From a checkpoint of a small transformer trained on Wikipedia.
Size: 11 layers, width 320, 10 heads of 32, MLP 1920 SiLU, vocabulary 8192.
Architecture: LayerNorm before each block, rotary positions, biases, untied embeddings, attention and MLP in parallel.
Training: a variant of Muon for these matrices, 336M tokens.
Each number is 500 + 40 x the weight over the matrix's rms, rounded and kept within 0 to 999. Layers, rows and columns count from 0. Numbers have three digits each.

# layer 4 MLP up, 1920x320, rms 0.0856, rows 1094-1114, columns 160-319
439488482615547492525472487420493480546455481483595468479453499503515508515475504464476486446548527513471503441567456447521499549513446547524503563464509486482534546515559476558396507509485530521425504520488470425436461469448442502563497488511483507549545524508505464516545488495494493511510507568487564551543429562457478511465478459508503509514505461474525492561558511497444522483564569507511510431577485512572497468538519499485483604548534491480458482493479477504511530461489508
486510443461516475555475500519414514532501558532502502493561458424485485486468485485525488555437565454467516410495507509485470543463410505471522548503503493501493479517465419465488521488540531497533522443491529549536493514471539458537560603452497526560432507502467504557513462474463490500531545519520540438471508512506533451507478563467578507542494499469500498454480535547547459487559560549507491536591528574520488553521457472501522497456555420527448493474455510453524459527443489
492479509515592495518497514524387567506547566457488448466534485475506519479498521467456504496605462535519516542449492467435553507501510510477531548448474539531546489500501517467505430482501452492523459539585471459479505501501484525478476499520538485465476551508489513454495594540503465484516455554437491501522463526419453457465417500494505497486497518459500499421502579480512515525522594466536492519479435373458466507549565434487500435525547530482478501474452500510565483472516458
538572519468401480482473478472505543513506492445488568514468499410481477571472444521493435504447567522536489516490492496457467512525524537490571449471485450503581439536445468525497504544459534483483453506516565494520501472506506515488455499464503470554500486533525498505561493511516533510589541485523481504441500448537507533451502509491461538478487544522512509459442464507493531532498580484492474463458521465505486450448549458501524562567468449560561516469528460408554498555519465
506496430514409473542524513491491493486597522522528504423476507499459486515496378537546508487476448458449516455562442484491538489572578509494455499451514539476472510532573501418468472485507483500522556497530534534474519486505541469484496526514525504491508567530509479498575506533528457587508528492480458552517404571497519484476424505483496533517426497486507564481440511481472459505474494476540492459505465509504497538485440559455555524484488478497533461512526498488490498442454436
498486504487527465494508517501493479466516566484427526543512432444457399518498526539532523470439576479532495597548508545518523530508498497498516519525386441413511536501505434544475489595537463486552439495455550505564549515553505532548485505497564490533458517443522598547497483492472522484442496516443521491545542515537473462511421497583506491467433558492468458542457480441445487518490534539498515465469514483466415525473536548467584527421448452491512533509452538495503513452450502
529488543534439519573465469405469507513538537524433437468438488432502512478468581589535543489540536512515557493484504452525469502456411507478502537491472521559462591479588494559538491501475564520499521496490542530461503552517538522593504493548456490466555456485523475539540561569500459468392570530494483494493497457574505489465527455487493502508486508538516477562479499505483480432485483453489549466442512451447517524482529506492606466473448503507443478515562565535502494470443525
494547519462497537508500474501403436566527464462462507545494475500477553504443465516497441490484481484555486494485448469547502439555466477495518556402549572549486550524510534544480494458478534501554447545538486472486574438476560496452490497547450513456469521483512480486510520551506499515442445555553501472451477503533490499534523511491478574491523461469470511495519490493508495509534486483500578481518454496497507490508475553496493470494554553506536524566527603504496493459506514
519533504447599520489540447449498501482480499436471422499518510539481545533473469507492483529536458468538454496574548445454511515494465425483559494472500496428489500502508525468401552450584417438488443457467556419484516534522495436462463525512478529506479521525579459461555426529539558443532520461460491522485512469544503427555499489532454506504564533464439512441425521574406447478572564506461548482520464566543520488460504459432520496536541519525500527440484518505469512491568561
525537539466504515508514516516482573555489472508542529508462525477474452531455556516534494544502533490528482498465521427453443433631500491465503494462601442505472466406433491535503566506480517498486414521499636565546467548505543525452487463459528538492582604474523498517436571480463504472473543513540489495464454522555512517498479539523470478472474459493528482450503526492538523454521424554532538519548470498434512556477471468540515426489543504444493534518548577541565524482509464
523496488482528479471524492482559532524469510522516480564446520552506468521553497559479448505528475481484441513467584567444451494532498417562513512502433526511498471443500530486449506455473442515535483503502422443505537479469480510536452527514522463505562539456516553494415528557462464499482558407564478396538475472449538566536490507492517508465553533456556453548528539458453471520550539523545466527485427496458478546479528505493539436484472446463428546476497556522470512485490485
519461565442484407549468511512521452537511581539543516441534464439494471517503508464481458508504472505444544541471463501508453526514414512527571480497476459477493508459535461461497511508474550511544495534509535436590585565465527553516496470531502472461534434529492544520478451573448522499507507403514527535478508466460433514526510503573526434477526534507538435510432490512467490511422508459490498547511570561470454522500436570476541530476585438439498507551548450494507490489484472
512489565503526506518511445505510510482500480471527509540523504500455474510476434547486520442491491529511501455505551514481546485458482504476479480534416472497519507519555529446463535531455541566417509433555537476520514495532508537450570527557524560423543411590485563506595494497499504515538508471538518462453494535453457446559443483468573536390567436506493484533501487489468540504538550556469594502534529531567500499455571526462545445478495487448431425510476504441529452521519570
516520493480489455528472485512564408568479464463516478498466505458519459455556524572493550475494436499429458464473542474465504518468449535515473514424500513488454483491543544481525504446486487477530498531538436541480496530543443563495509519518526485509454482538479505396515466443495461442493387511518486448467562516543492511506560503499480469459502421436484591513499440495549548561482448510562516509500527464514435525483513496476453499484492515553527436450553562462540516483513505
475564474465525492438439429503460534524541539539484496459475452484509500429436534501581535463532497520428475498506506463485524531534517516475504571550477512467500539556571473462480447500501502507514447501521452528521490549495468519549539546533448537497414474495421569467461520526579522485594450474467479523509428502456467470559516493518495491447510507439518468526545483513500464523552468538473532452517578540542499512509501518468441541465510512478488524435504499489519500479519506
483461542564557521463479516540492438436500474527501402525503467508497475517489557439496499574483533498481524490465567481464440573554452486547519516463485469527405480471501425561520518483402522555482424460540567498458505489544470501497543478488466522443562512463473503457479429550541448476436565543440469547456488521519485511481496506532442491537529466509486510489555485516429496545535451448486471494416537533484487486487472450535484528547484465482512543526482571465481474487507505
592434614476484522496429516536439499428594448474442503372532511459443600494487469577438521508414572458581501493533510434351507455554431486494578405467504644458388456493424398442495500575482471477462493389550490558515565561532405573630475386492559574631558500442469423453462508497591392553483511500506466541512497560480495448525456423562375512575550416563499517476486445527478511539521555432477460555529481600548562475516521516500507563602447466446587565557542637432607482428576440
419513460537535513462514489515515484537500559464452500480433490510416566489522545503474513525466522495609475496473525510475456484511538523464449499521515510475492487557520569510474513482527444472495540451482498499484488502539528513493461546504521470483411474574513517491494551524472509629516549538500507514465511485517438476460516545527454561456506509530437527471490538489506476483560523507455559576513479550570482562414516527402488484476468459520467535509438537491435513483491473
517522524518380500518473483517505498473537537484544484519472474483502464529480545537465496529501491462455520459525511485503591524469491508488514473503464458458453459479523438435499457515596514497490545513437517517450504483548498554576504526452518506585517428542533499495433489477464433484513471487510494500498520470494457534459487447531461492501452505624517521459509449536477553498539504519525470466468565535438546485530545458542458475434439465541497557488496488476516539517501522
506474531469531506481523516472532568529451498520488479482527498524521487494505517550575469586560489520517487524539471392529500475455439474507434446470542504492468520478544542519493511528549481475503507531576530529521458476471475526404526553501571449436511480547473539462510534458514499502452472523485515514483545519435553495489464501522483441498503443476523540487495437583486369457532517472543537562470499485490555475474498508366508469579549524541493475504510555529518540472499450
490490437476532470502540466533520558549454559550464455477534459434497532516422469494474467476507481480542515531495551527449474572507477513452516519495499480515489559553536532502514482500492452559522474515433411493414535453534504504512456490567550447526540474517484520467510478497544496575479426573512428513438492487523497526534501430425508484451544453449473455528528496510460494415535458539455439564421408497525499444483508460499478558480564411572439461510487513519457503527507501
# layer 4 MLP down (transposed), 1920x320, rms 0.0344, rows 1094-1113, columns 160-319
502427507551377501533476512538559522518555394453490460518566506459438532474537522515482515537476529446555438499533453471477526509466480479496468523548425496570480499520509527513548530530501489473497542480503518543515476543467459483509473493630474440501495551478548585457499485547461453516503517540490523526537555503502481502533571471420450436491428476474538509521469524482535445616477536492462435529552506516500562572460513490478493509468565436445525483447494491544456427491493475
559475447484472486490529490539532537584454458500532513438491505449515490499485553460408510502531508528489530482561478546432528508511465501478490564532479459541508530509464516462516476532553547483531480521402519549493521518532536503440460465488501501498535464465482415394512514525460496511551464500448554474475474451478451478488497469557454460536477499536547476524531578498449519549583491488465474470494497513482529413504541564463469490473549440478438513526476481478463535435377467
453582458536469500527331490479533441466506505519522541538486495409474506547522426440450495500532501460470475462442445453474486420530497499521444446587390434496559484490478440511505417522479499492569459497532481557514483468454476558581582529493522532498513480495574536485458545502480498559515457466462504571548454553575522489524518600540515516488478428547550490434493389568576567547509488471517512510558487497541467534537453499423467463479542434474500548538521597552459563499438495
560506411492474536572478519525460528493451537441468520463394569526431493460510421495446501490493463460524476466537489562472458498523575422497464475451429460446543505506494462494590471468555527460538610458517509500554520508510520502470514511499552544481434475448569537519493490463495512544521501492565454533525529455533471504437509514480503583477479459527404501503494550546517572604524493469492538534487482503446581533467490583484481541498511491479569495443458591518489530483409448
533512580492516490491465525443514438481480500499528533587553515447569550530549588542453459500489479457515457492448454434503454488476496503499517545427513454508517489534486508544506444556522619465499537519508522484617497504506482576495577519508546506445550540500520524514556503473530458486512487499515446523579464501460510536524453437494514499442485555507507504449531498530493521482506497454504464444501504467537553493561538491450520455488409496553489490443470475400526543507430468
462532493508508474467528464542508550559494507443520511445494398524566429472485509501550543466521493520436540497551495489542551523451525554509536508520470485546507422531523534511467522564502435504512512556510512486445518443520522457481543474495494488506432511433522520467468487471487512485474413484496472543585534522564518509528462467495516536500469548535476512574479509398507507521503552493405509545498533449458455487523542562451577590419488484525444514457443534487519470461498467
540443465546550506558457506458489491547473541470473512525494499488556501437511469533471505444508462445527499551429566533516553538521466530469458509545504462469555483502465519496519521449468526450543498487543546500532458455458511594512514481479533468552460486440542560519479496550467492500511557471503470478497508495501515535504379483467578519468487454474481488533471504535496494495478458534515450539517503521499525529498502566475451455476473464537489449496467488487464418540521503
561525496471518463515533491546508508464434510442554469434487522530512480477516483497434492505509490525462568543461462512481495553491535478471544454487485539456500445471566556508480458536507453523423512519437530553482514536526482519457403492513513473503547489491543429466490465524460508458534538520480476497509528501499505436488513430539568477512482477511491498384551514517483512544482515487520485589463428512523545492574480499528508485492487467507486499579555543467477561454514546
517519512532535505565548443474503539520463470533496512535576496491529526522431466486558489509490496487548499448477505481563471506446489507491512477463463491463449546484442454494408546492553470483474510454442481437502512434467470479528533494529464489529513431518423467443497502467546446511524545487462494495452479466507470461532481491502529471501485546429478474481534509504515513529490569470505573516540463515541539550490552570469513509483489469474509536528453460502477543511529516
536495427479546543495490460481457464551512529440464498561544486470471502509468416411500515443529492477452481457575525524511461568546484500493517472470479543516577459487511492467489455511502502494510565500482471451499480483465445523456513586553494576545472527550497527529543546503480507389496460459480446521570517492566452533508547562508469598450478478498470462510523490443505465510503466482490566522498539445490528499517532459467510465480509530492471515447555574436460494506465583
481549510432521477556569520466482496563420550548513590544496448537490461543515462453460539492435583474479505553493459435472481461555502463504458455478485517493536482472515491431470505487537507497529510474570458507467522507534482569519471532480565475595459486486466604474460588501416476526519498471499550507513547526497476510424505509493427538542492537496463455493536443529476531520509346560449502479517447515502519554442493482525514464503479508469490390410573518502516550453484503
453457481512505485476503513455512498485478521445539549427487516491525531513520467469493490537487510518483550496516608573469510550481489511543463466485495535458487412473524473445485466523473463532413440508563490535490537508465469491547506485556539477503458506610523504560432557544516491497545519523519581474465455475565543550451496540438468514490497458541463490528476443568512497482462503498551464466504456518459449504534493522595513482462443530512516451505544495501523534488531492
558485447469571537524527442424518535445466505528510526366532513487513466497492456511536520485516523432486466470542531561422489445495517542433484494537443431466549540529510464531504553466517447494490449500510428523490508518580520510552513495560530500522501530459461516499558447513525537511474527531539564440511481473452417484436492514527423527522499569432483459430433542518490483476473570465541556489464595542482550472469518549490478445506495444542501415460430487475500536551472478
561484498523497557488451422536558522524465427525466535452454460541439507516509518481458538536519523478541497535462482474574553471545488482483528469492553515429473543524506432593528511475473545422413514560474525472566469526516562480599561505463538546509544520540430489533439438544493506476476467456498504516528510550515507477438553561465497493533487453443555547512509562496481551523442539483501487499512405404497553521464533535518515463559510562455542535450523479443493476478446470
524477554532533466505489499484503450534457513502475526513466507574443486525587540467564420553515509364468536477439430556548464439597471522522538491527548487502472506513489557456572449464471470536492466466508504496526444537532442482493520514473505568493456544514496472540418456508473455453439470526522495474497515471544493478513486520506539472438474498598506502504445517516531567549453517477514553472449495498439560507467516474437516454470473528557452518481513488480516519466531445
525498523499526535445508494550501524518517533507587514499424430516508490484548528508492447494452505494498526502455519576490493556512488500606497426536566484500480520483470491477477613530509552476508500438405451486469485505503510486511498504481499479494470506465488521464499495478490495454552419565520492533575505486505523501546476540494532515470484478519475529460523471514508474525477513477528423543441486514481509480465527506509460404483440488490502431498525551555457506507498477
543426580551440521496458508488479449507509451471423408470570441462409508575479512551414497498419567547566522487511529457407538516592506492460550515496568498489447550522448513546528519492518515436522487437515508513530522591566481502493445476556451465548559552474472401419467472503498477483473472492440482470434490483476584470443431413577265537564522491522505494511513505502563551529568498488527455517478512537489501529462479530579476496518492402539547529557534602397597433531504443
521471548520445435476460492426510543511506442496472543515509459532514447538520512530494440566499433509475488506486434517498548425528491460496510457486493493507408506540535492492557455536513459512536452523511524468537491500492479470524474512468473519508565471467532472494511365541482485484470525494498546517494492446485461542488495473525498551439446415513480494452540489557560562589501484418507458459457502468496487425544479535509555536571529463489440534507469508488563435555460497
492535508482502537529551505525533496481498540520504498534489485560535404470441540569452503509459436499460455457522512564502627473506508524396458456535465466466455561452514488393531561496518484535479519557503525546513471439598496502527413483553467506633456466457564524533454493468477479443448479449540510546552497518478473527475512486523417437535512521474497545499544479510534524485555483506488473471474520447438423471488532468514439465488487454536458508521455469480577497453526574
463558494442598495427440451500522461578458538540537504535375537486500436556487480439487476493495472496520438535483521460441573502487449486434444514520491494486522506458544482456481493482539535531493482460474478497480493430479541521507576483552488616562441477477550588509526432548460459585533535523500517496445480512542381519443489553532468596522505529476501532538552553485459511507489461443455499474501420419474506492541467526506457445479483460563529585514522504477607564466461423